{
  "d_model": 320,
  "init_std_o": 0.00434,
  "final_lr_fraction": 0.05,
  "batch_tokens": [65536, 131072, 262144]
}
Each number is 200 + 40 x the weight over the matrix's rms, rounded and kept within 0 to 999. Layers, rows and columns count from 0.

# layer 7 MLP gate, 832x320, rms 0.389, rows 705-710, columns 240-319
182,225,218,204,198,173,228,169,202,235,202,181,207,198,153,136,172,177,213,218,240,307,212,188,164,210,140,232,181,269,257,223,156,277,244,279,203,188,148,157,199,276,234,176,123,255,211,160,193,295,179,182,179,113,166,203,212,194,145,178,147,239,159,207,208,188,153,261,179,155,230,179,158,160,180,101,253,153,158,230
190,180,163,244,309,242,232,237,293,205,225,229,178,137,188,241,172,165,239,153,191,182,231,260,226,206,275,178,245,221,183,233,185,231,169,219,196,196,220,167,248,221,216,195,149,200,241,250,174,184,211,175,179,258,219,226,246,227,212,152,225,214,185,183,236,209,253,208,250,184,228,191,197,205,191,188,127,210,220,177
169,161,261,117,172,172,136,153,123,239,231,206,170,259,213,295,158,201,196,250,218,232,175,226,218,194,213,223,193,252,138,131,247,223,157,143,236,166,240,207,204,163,215,164,200,205,244,237,177,239,192,186,239,193,206,234,182,234,187,267,226,190,175,192,209,247,197,203,182,210,135,162,151,201,214,204,201,174,193,230
195,188,263,179,134,195,120,193,195,156,194,236,204,219,224,152,216,134,164,122,249,149,213,171,243,199,137,223,167,152,139,216,228,195,184,252,171,260,199,198,221,167,224,253,206,177,202,286,173,239,186,223,204,197,194,183,169,201,205,160,203,173,293,208,235,194,154,209,313,224,127,215,162,230,226,253,152,118,243,190
229,253,173,169,211,179,208,227,228,248,129,281,216,250,186,146,197,195,129,177,213,214,175,87,185,176,199,206,157,233,151,211,278,267,202,292,204,216,162,241,209,192,275,152,218,138,192,255,177,223,186,206,215,179,168,166,288,140,146,170,135,255,252,210,218,190,194,162,231,136,280,141,186,225,265,167,161,193,245,296
170,220,216,245,158,239,164,205,208,163,155,217,225,188,153,135,229,167,141,179,180,271,143,172,221,190,165,206,165,252,211,179,213,173,195,148,164,173,198,136,177,159,147,228,205,284,194,295,135,135,197,210,244,305,98,244,186,161,194,172,205,193,145,224,225,249,218,202,200,189,162,244,188,201,253,177,233,197,196,111
# layer 7 MLP up, 832x320, rms 0.404, rows 705-710, columns 240-319
162,104,231,178,134,225,178,176,208,185,223,170,244,198,202,192,205,252,253,180,112,193,220,212,215,241,295,178,282,181,206,177,193,240,191,195,177,218,226,210,122,234,160,177,216,228,80,150,172,217,238,224,122,196,212,181,151,217,168,214,175,210,126,152,252,265,247,244,211,256,92,172,222,192,180,199,215,188,193,249
180,250,99,241,240,207,187,233,185,225,262,199,195,178,203,216,185,171,199,180,178,185,139,242,191,210,175,193,219,284,194,202,195,210,216,225,217,182,206,179,327,260,185,187,179,271,97,171,256,190,207,249,228,217,189,208,188,176,210,174,180,156,212,168,150,175,200,213,258,149,230,200,162,172,137,213,158,203,178,182
182,212,163,243,102,197,155,199,172,190,220,205,218,263,215,255,245,245,224,206,165,237,260,193,204,161,206,234,202,188,198,234,212,113,215,198,233,257,261,222,240,171,238,140,214,223,141,245,254,124,240,254,238,244,247,244,181,229,146,210,238,211,269,186,214,198,221,204,205,181,181,171,199,183,158,198,150,255,123,192
210,217,196,209,184,259,249,169,153,178,210,179,209,211,227,198,215,166,240,228,202,214,191,213,160,237,163,212,185,201,220,278,193,206,185,259,225,249,174,203,173,190,166,182,233,256,131,254,162,263,264,208,173,285,204,235,247,254,206,199,125,211,177,197,228,237,199,133,216,290,210,153,183,233,219,185,218,177,188,121
181,148,206,206,205,192,125,226,242,175,151,273,253,256,296,195,204,283,240,272,130,271,200,262,250,184,220,271,181,225,190,200,233,187,185,175,203,164,167,285,239,192,220,191,163,234,230,190,141,333,196,270,182,232,189,256,291,199,237,166,241,194,279,191,208,223,202,171,169,197,210,187,159,163,186,152,75,281,150,160
174,226,242,185,223,147,268,205,158,235,224,243,201,258,214,230,272,160,164,241,253,136,220,192,220,165,203,264,258,191,178,162,180,253,231,199,177,180,179,249,270,183,219,214,279,175,200,219,164,127,187,195,224,280,175,258,223,153,271,267,232,204,140,194,141,158,168,191,207,159,205,207,222,156,244,165,225,148,191,218
# layer 7 MLP down (transposed), 832x320, rms 0.105, rows 705-709, columns 240-319
205,202,243,184,145,199,198,207,208,251,158,154,207,294,234,178,202,232,242,258,214,215,169,157,256,158,197,202,192,222,188,231,208,264,198,245,232,209,187,163,210,263,232,235,145,171,162,220,176,186,198,227,221,100,200,233,222,228,167,239,197,133,135,174,177,264,152,268,289,150,246,283,284,180,263,189,220,180,201,212
167,187,188,134,165,167,207,96,177,197,173,189,240,258,262,204,189,125,224,200,208,235,207,171,190,166,215,235,223,201,198,209,143,108,184,173,180,215,216,242,191,120,188,178,171,228,167,264,153,203,220,215,215,143,182,243,180,219,182,235,177,232,164,170,208,246,218,136,195,191,179,230,197,127,203,209,231,170,174,165
251,135,291,197,165,212,184,145,238,242,222,209,176,191,226,221,219,190,280,199,242,208,178,172,136,220,207,169,247,168,207,161,206,192,199,185,163,210,219,178,157,143,204,162,202,202,233,207,194,177,167,208,179,141,261,198,156,218,168,233,165,222,167,195,243,208,171,168,221,262,198,248,229,169,195,148,184,196,211,163
250,203,238,169,181,197,176,237,214,147,243,226,151,219,199,208,236,239,190,220,188,141,166,196,204,229,284,178,204,144,216,190,217,230,153,241,265,277,217,202,188,177,198,202,228,251,211,210,199,193,206,215,230,189,209,198,198,165,250,230,256,175,168,220,194,250,231,168,149,223,174,143,225,192,157,190,202,160,145,141
274,251,194,176,188,179,235,184,199,232,196,202,218,229,252,225,244,234,168,183,223,214,228,143,142,228,177,205,221,206,165,174,197,212,189,212,153,173,189,211,177,200,253,140,252,194,158,137,222,283,290,237,242,177,250,223,271,198,242,161,263,210,197,175,226,203,230,158,178,204,234,187,198,184,253,161,220,138,208,235